config.yaml
norm: "rmsnorm"
qk_norm: false
bias: "qkv"
init_std_down: 0.0
lr: 0.00403
decay_fraction: 0.934
Each number is 128 + 32 x the weight over the matrix's rms, rounded and kept within 0 to 255. Layers, rows and columns count from 0. Numbers have three digits each.

# layer 4 MLP gate, 704x256, rms 0.222, rows 126-142, columns 0-127
116157125129163146125169046122120144169125182088115136096105160138130092099122109088133189175141174100158082111206142132075070161123130095181109133141137182099183149105088139115149123117107126161119174121142110086074172180118159148129107140141048092171161168161208110212141175105083191156070104120158161136080159028118108048073101099101115047141125175153140156128161088164170143123136
114119107093134104120095137135049121115107141098192099131148151110100178128126157117114106178171112096102061152138131178088156101123153034165111173135085148118154089096049146137170106148139165163171129118108133165087135146143136122158113105095139121130129158180100113163111144126177120104128164124137087015122183187084120140091150138144159089134158108100162211100104150119080142170094
143165100088148115216088087177112091118114091135090117172141140118078134098135105084117056125107078127145133139097144174115194047141182123205112149149098182104068137136103090144117162154110185133110152133111191136162136159110078137130128120146138136150092064113162094065112169135102152117086107149120105114083105149134120109150162147137101134114128125125209112098130166077090073128148
105111147155174134118149212173139137103155128095171105092153089160073123123054121140197205163116135126070091110116072178094145117157145100095147106132130138126161189146118157136130097123112148140127235136112125163162116142117135044188086113146081089151147122117137084130137078163198143153176129085100144149150130121148123188143109135084147126092083168136121083124141125161141132085152
038171130076134171149128116132119122173117134090111130109108192137094097094098157107205113118141127100141137080084117101129093122124136118137150201147130111185071087129193184079106146134128140141177171171173114189081163086132151156097169170097135108104112097136171179178165131067214125120143134140099128128073050051093147161131131125108155143178100138069107145145087126156112075193112
164125127133080145094165165101165101139153072100219078103081138157135176100124129091137090195138127128101121141188137151079109125164145147208095160132152142177183140088171137142160134128123117088131102122119121181148117114190117136123091138152147153139153082138104138176089111149088168099127140100129142128184122070131129177160103167103118148116100174082140129129202153139045104088165
149170074063121107199068095138157169117091128104123140154127099159162159133087107134108142114116079134143135195116085096136169171122150058062177102122106162168131165124077092123156220152112138114110061143115110155138175204122115164133126135092108121072145116160064053148145142152104166130165089128190112126136170134136121106133119108164057089166125138131185121137088134171092183140091
131099144084146098174134112143161149188151165108158187157126155171084137130107151141100150141205100180176121176110147105104142155150101134157167102154151121136167118100161134094123075127121124158144121109141119155140111100132153148178111139145171139176096091136046171157103122099106097150154152139145129087096126145126102161132111076111142112141132117151155144145091146110084054142121
184145066134181131097145104141160070127093134123122076146128095150139105130082078171147110123109094133134212179159149089123154072152064112097124146156096155143134123184162107128131101127140142140166106102123158155132093128148147154141229128151169154106131120138117168088145126095111148139104209116158130166131093129172151124148107138132163125062160086146164150157076187116089116097116
093141126100128118183171115160112092106117107168135112106168211119114109105160154080180138138176124107171162157077115159093152099159196156114098123131140167165088110097124196079172115059137075133083081131136119144145140129152136078173086094121129113094134134084110096057166166170154103146130046111175136118072092145132149097159083084154156141173123057126154119151197129087121108179126
150168168112123142157043105099126058141125140127177098083146126114090144088109121123107095154076175116124130142132119127124131196150091112095149120096150089175129083122170148076164105154123096123046113164146135119096126129156074085149120131111134125095107119100129130108120122113126145119145170144195116134137182150140116139130159146118157021087123092062156155098163083085196136155093
133092075121112073106144076099128088096094106160135096096113237146107156107119113133150116143126141123106113112155079137141102083218178111145125160109051160147143120124106128185148089120132052165137116194119118103144101100089158153136089098153103096125130124135144156146172184070172099139118168123188119107167154098170125134155108114170159118145116136136158116073080135165106100173136
136155144102100128133077128096121127084186143118142093110096159154089100111195107155126148130164172122141055151104144094141100120141154128154120144124181127136121131129118156067099123094144143089085080163116175115129187138109137108128147135127144137104164095081188143091117099116167183107153067153153113062102162126088117106160141139135121103134138076095111157192107186135093145118140
078102116122165125098075111126150122106141083151123104135197126087133089119141146084118143126071106098076121096136168142135130087169130155154122165067137160104065167129098137135211110169061118118062129190133138134070107084112131072113117159097139136162154112093184114135078126106100109102161132152144151117164083153153189159145150073116130160126134113076150072120113163124091206121138
105145138093158132124154162167142093144138147066120146113088094127114154073111178118159135138091118138109088156109184148103098089169135106119118125148167109127135181132149121139111049100132124130120131133115131114133118159113100138174176173116176151148082122154135107120152082172161060176118126126108085064133118104186081108139152160115151126111217107091153149125125109091057164148124
097171146073148162096105140127078104127096121136155117126136115090087128116150157125106107144164105126152179225133113090075188110174146193181092139148162175147104090143086123095124056104085168158174153131134163054149096145091143121172070151152132087142139123124129117080160109134138112173094127117103177140139166145123165131151123166145145113126170117190161141121141117140145148097109
130198117175036095168083081173109129139098149113105120131148137077117141073115113119106155155154134098164087102143141137108109127201156105162133148112128068108132115150103171141165161082107090154084072119052194102164081160108137165128118096177124115128136140142139103095143118140155179109155150116086130149132210163064108161183111138087145094111130151127170123134127156137133122128165
# layer 4 MLP up, 704x256, rms 0.221, rows 126-142, columns 0-127
195074124176080089101103106155200136141185074123103196031122108141081104103084108160108122124135145173071102085142139080104119101087106142161076069140154124084176137172147081101171155126151102112090157124068163093163089094178116130104106147133154139142132098085131133162158117120091110159097075128110128092112135120108162136139153131152149067146084207113131134053205194128148065070146
144137044137096163155144133181179148090139111101107107112187119132128141121080163190073137147137093103113092165105089076113130145172164146118115099101121144153166126084139104168153133115152126195095107160143042132140185133134150140096125117107185119174092101174193140148101145101116157161151077145133137190205118165104133127136188113127146104069142108204147145135092144120075139161112
151095099139148110127168128133128150153073219131154166125116118093163135149137115191112126151092123144101148123079093159146121164143101094162106123090139136134204104108100157075134114162151150112148110106083117103144162139079135123108170148148152094131140149083150112126119046141084163132136171178143079150114092096121142142188187187091127115159144138115193117116140097164116152123099
189156165137127110106119199112107155101113159152141108124103111075093131124110140138142124050157117113098145109128138098061197103117137179177140162139120153103126117143101104111181099144151131172095120093178192117101164120121095123127091149151106102084095146120152094211101094162133087142163077102107117072052141163122101131180153100131095152090101082114143082179135148164146171173120
186118137084055076135120116117177095151072083152108116165106119104121108131127118089083092090161081100178064126090138080088144162081137142092148144125121182186111134129137069125131162105111106149076181151151158126161218112224147110156080172152116190124112136132217135097137108161160075150118159129116105122155165163097157163156213173143136159080151075193091140146091170125152115155152
113083075072167075154166112099152155180208081073168122118095135153129168078138160127113130162143106110102088170138159170126120122132114131147121110186138114181119117115100162128101130151124078074084085128132127162134090094113130171108157105135162127113161090141166138035143120121081133172134131073101120133129125098119123129125140202092088141182126075071116175087100161111095138068104
105156205123058073170117071111144121145142117091138095043150118160114126076138134127116136147159119091124140150092165055123126193127149145163101090147094100141066145103149107136100137137081129106122113121126125142106102100108100066155121160123097176122102088196159168099110134118094137193122112138079119101103119139142137154164113101168139167171068103211116097107175102141075179134201
102115135143124131082182138149093072103138060100108122090115104132137118101130148112167120114095151090154138077092110158138119104106093122117138173119119136134101163153135159161124179129144150108081143165134131100085105154122159167100130075129085163099179186150163124136149136155135152159126134121119077166172129123161116104143135127124163131132154164104155097154123125173132127150177
157108066096103145126159150158082083104163094172112096151164132130133157150097110127133112085130165101149118160093133135226138132121117092098114146141111183088106137124148102144109112172197192142113119119141146126213073125109124165066112103077144143158114087092156117132120131120185192139190092094127162159112140175108200136137167112101111155058144151140104102096169133133046097127134
117125158078111100142091093209104079118119128113068073162131137182111140089081149108099073145091124104125147107117077135161093080101138125159120172138120137098122131097117070135150182157098082120187174095110171092146121128101119098141187107071145109111112144112174094101108146144125122142103144124121197092164114138144113094173081072101111101111089137162110118123096172149160164158157
134086131088101149162092140166109118131193090172126104131113114166142144152154144191064085138098087177168122149183135175148137131087145147157084130143194120124150143121097136195131105127113136121154066152135106143214116155120119161071104032139111090154138067108175086109151031150165094136111132198110153114171104051118177146045149137130099135087121082152156140106140146165184075161117
103148172095162142116097066092130137175090132121141133092118122133133137170129099131109163095144187077101204090102115207142108170115063121147129120146160084140043146095102148120109089074127076157142103143169056117141136124132140127156067080096124087163152142105179158086170083159093100132103131112134153158187115171086154145143092130100180143094118117162144193193133119114153207216126
096187092120135114070111150111138102139104114166123154171163187221152152154145130110131084108166153089170115121124186132123106138176138134102163160154099123114175156109127122143093123150123124123087074112096148149089130127105140081153168162128079087155129078148126137114113107199075137188062093137115116098088051123120159136134084137146122132133104137112170139091127136164147160094082
139132121160086133126148135163132063111160188149160095082116195148172090124095080154138117108193143131189095115125162114098193141155121149113125109108143095171192093123049099159055077049169164086111111100128131147163155085114165116080129110185109115089065096127112122130177141062133134133150155122132054078096134155092097162157139102130119107175104127103163184126157147104125133128112
104183129163113110081133089135061147144089080109138126114151094138077093162157107125121138131076119117107146131146080144134156137069123104169087090151073082124119111105114142108090108160099154113104095127141129130114121102085139125062081095136122084083131184130084066118100106114085133124069125134147092067141085169073180108171194152162163075183102133105126131132145128181187124175047
145111104081126088090105111128141117113121106093079147148106168059083100138195136118147130097127101089103132108060183091148135116168164134124148184117066105193126081118141121147121161169117083129163104125131200100063173065080166168130065092199099168144161125149177126140143128093099147092094110113140103149154128149161104146197044157100108149133149177115101140130125103118039149192134
134227129090125211144103100129127165116085152100099157135113145143102118196133116098045113159169119144139110095074136144090151187126174092048103095179180128139148109104141155120113145139105139159146131163115163164146091205179140135160101088151190081146105133097132122105143127137180101178142120122162139142174124186132070158149093127132131135116147117152106130186200128160181150133135
# layer 4 MLP down (transposed), 704x256, rms 0.152, rows 126-142, columns 0-127
161119113157154069253124105128165133134081109146076168137117094141111121113114099143120118079185105140117084180107144089057107177174135111112111128214068136115148105128156121062112159132145132107139046065134040149142134167102141100133132115095138084140066117094133143120170153127061140107115122122126051183117104159182111165059100114155154047148119147082171127189128160130136100110097
165088103105147086146170124100069121092152138149189120148122121094186090143213098087109092142142148023121093140193137155100102136132164135147124113115152123115099086097082142064146162115099155140116152152055103173072195093184158178166148134164096059122171163139161142161114128169086130126119176126113089132120187133155055103085166118173121124102107092129144161113146120098132107092126
168159157139134133225085178160113113144139113127141120106130177145093128089176118131069184183132090160122143138093170071128129100122120103157162179142195095140170129135148188112058186130134133175094066118112125131129144144130130137170132166147144145142136113123156097157110138087163148140057111132105127146133163130086111128081073116096099216146123153110150114200166112197138085105168
141125141165152168058108151134088180161122118118141102127135111195123103162140139155113164116117141098094078168170123182071077105156157160229120148124151142121074138130163089103146082133123098083077151166133155181148116095129097190101141185124146137095097106149125126125158158073114148127129134154129175188126191155130202073130078125103114124167159146141097094151138094156115163103082
133153184125146124169200135104126151086140144169116145159116115126177100144117070105154118073138114181136208202108164180134081102132109112103159155088136146115172118165219101102147063164137098162165155160140175057169156100086129152104138173160086117060154123152138160098146116126095094100147076127140147087131113114072110144116079148119101083126108119086047209143134123104137100139160
127139125024144120069108122093135124165121075123137134103129110148134099151126130136123124109171134160129088112182106125118115114134103096124106139147127135167122097101117209156100136114108079086091133164135131153184114184165155141140131147151086141156081092137143145140171118103130119147096095095121080138149094119096155147081149149117099138132116133091142132102157146117057112133233
158135120114133186166074220145088141105114108149087119112116149137111124143154221069115148178127147127098147137193117125112161086171209139105085114165129139113123176133169126126078141120129170129107133130144102116136142121084131123146098134117163167150090139111147089111141131154067139119137128144181145153126140101129116113134183134151123155133164150129115164125113110193108211157083
094112162114154123181215125160128152112163147123129110159143151079127109139150087118127131111084121039142093133129154144132079124126173075161084121086155123174123193128143128119098152135171134092091084147126141122122141176146131129052151126127162143108248118134111112129142135145154169150118108105108108163146118111142113116096097116116130114153092166150114082149151112183167123110101
100099126120162123119116130136111143154131110089143154140081138089095149138115100160060160155149114158138104108148173083120120117103072074147158103167121197168137127093100131131118167135137150091156092111127095089122129176100131103139146141184106147126125160112101158122132152098129092142125124098151222111161097143160149174138158120136142134115118133160099133132167171153101070121116
166136102169201185102128184093096064152150171126107094177101115096164156178122139088132087125080161180167096091093096096151117107080121094178136178122102154165119132097105106080134131163160155168163093104134184142118128099168140105099182119121081102172166133139113122115176105108100116170146198100113156123109132111096108134122200158091142092144112156131119191154115094153118178165158
177118200109163072088068115042131068169138165115170152110140119088144091140141071116124137092109159120072120117164181118132113144182086111119127148180140135128116171101139146121145156138117117087074170161159116112107100104158107159120185114125144118167189086107096174185211110096126137160126110121159112118125149099123105174179146219175179091140128139079153119147109105129134146136091
171072150104125143228116092140083128136209104135107158103121156065127130170112116117156144094111140099117173082134183134154151128078145164129174134117181149137146180164109174145120120134094159106126141168069122142104106132105139140122156117093120119161152122171105069139065116132123115151090119093119145133099152140126093152114145142180140194119148062139133108150122071033145127112185
122140176133079117104127131139118147147150121144117118123144148135167074133102167155105068184156194068123085105147140122121093138104082112153150139097139077097124114132144148143136115130126171016182089131143159100139152165160120042193127176151158094117087127107181170090119164097100188137159112154126173078110082073089099125148084091187137178101094110170130107127159187094072114116175
066117200127193124203130103156139102144169105157117132113141115089110127120168075137125142113191168115174149187168156201107142181142089149083111110140166137115134137135154101127142129135090113140087112144167097123114168139158145131097191222126142112104139124138109142135113143118101123110108133174149104132105150170134104194063087142101153145091131138096123088131131134092085099091132
152107148119124115199159103132110138109150109116141154117135133102146111117135157137116134147097161065110118137119107137161118161104094146201102116157141107076073178121195140122092103117074126136142172120078103102130095111131123163097164116090122142135116162131122136205131163127080111117080123169082103154083139169110064088175185119136174188139142184101141084104169095130107087149121
110117105142127123071174098184198131110105143116091116115124156183114138176134129108149191137158063043178124123123129151125182074112187100077207184107115130193121219149125139142145113108121137113083151075139152147154157221128160162149068078137163167105212104152161110169101129138121069136124132129147145147077135135110117107122128129123089043111096098118101109122104014151100163144133
112082121078141087170082176155154080178131151138106109122157168208150155116153064152161133139108157119102136124131114104164185161169132087107153150151123105115102107132120084113045123112134141154163102175133070171117184107150139069104109140158094152140164120138121157136159176093102090073096132144231081091110118112131071151122139143136113109133159058116145138163195076151147086153116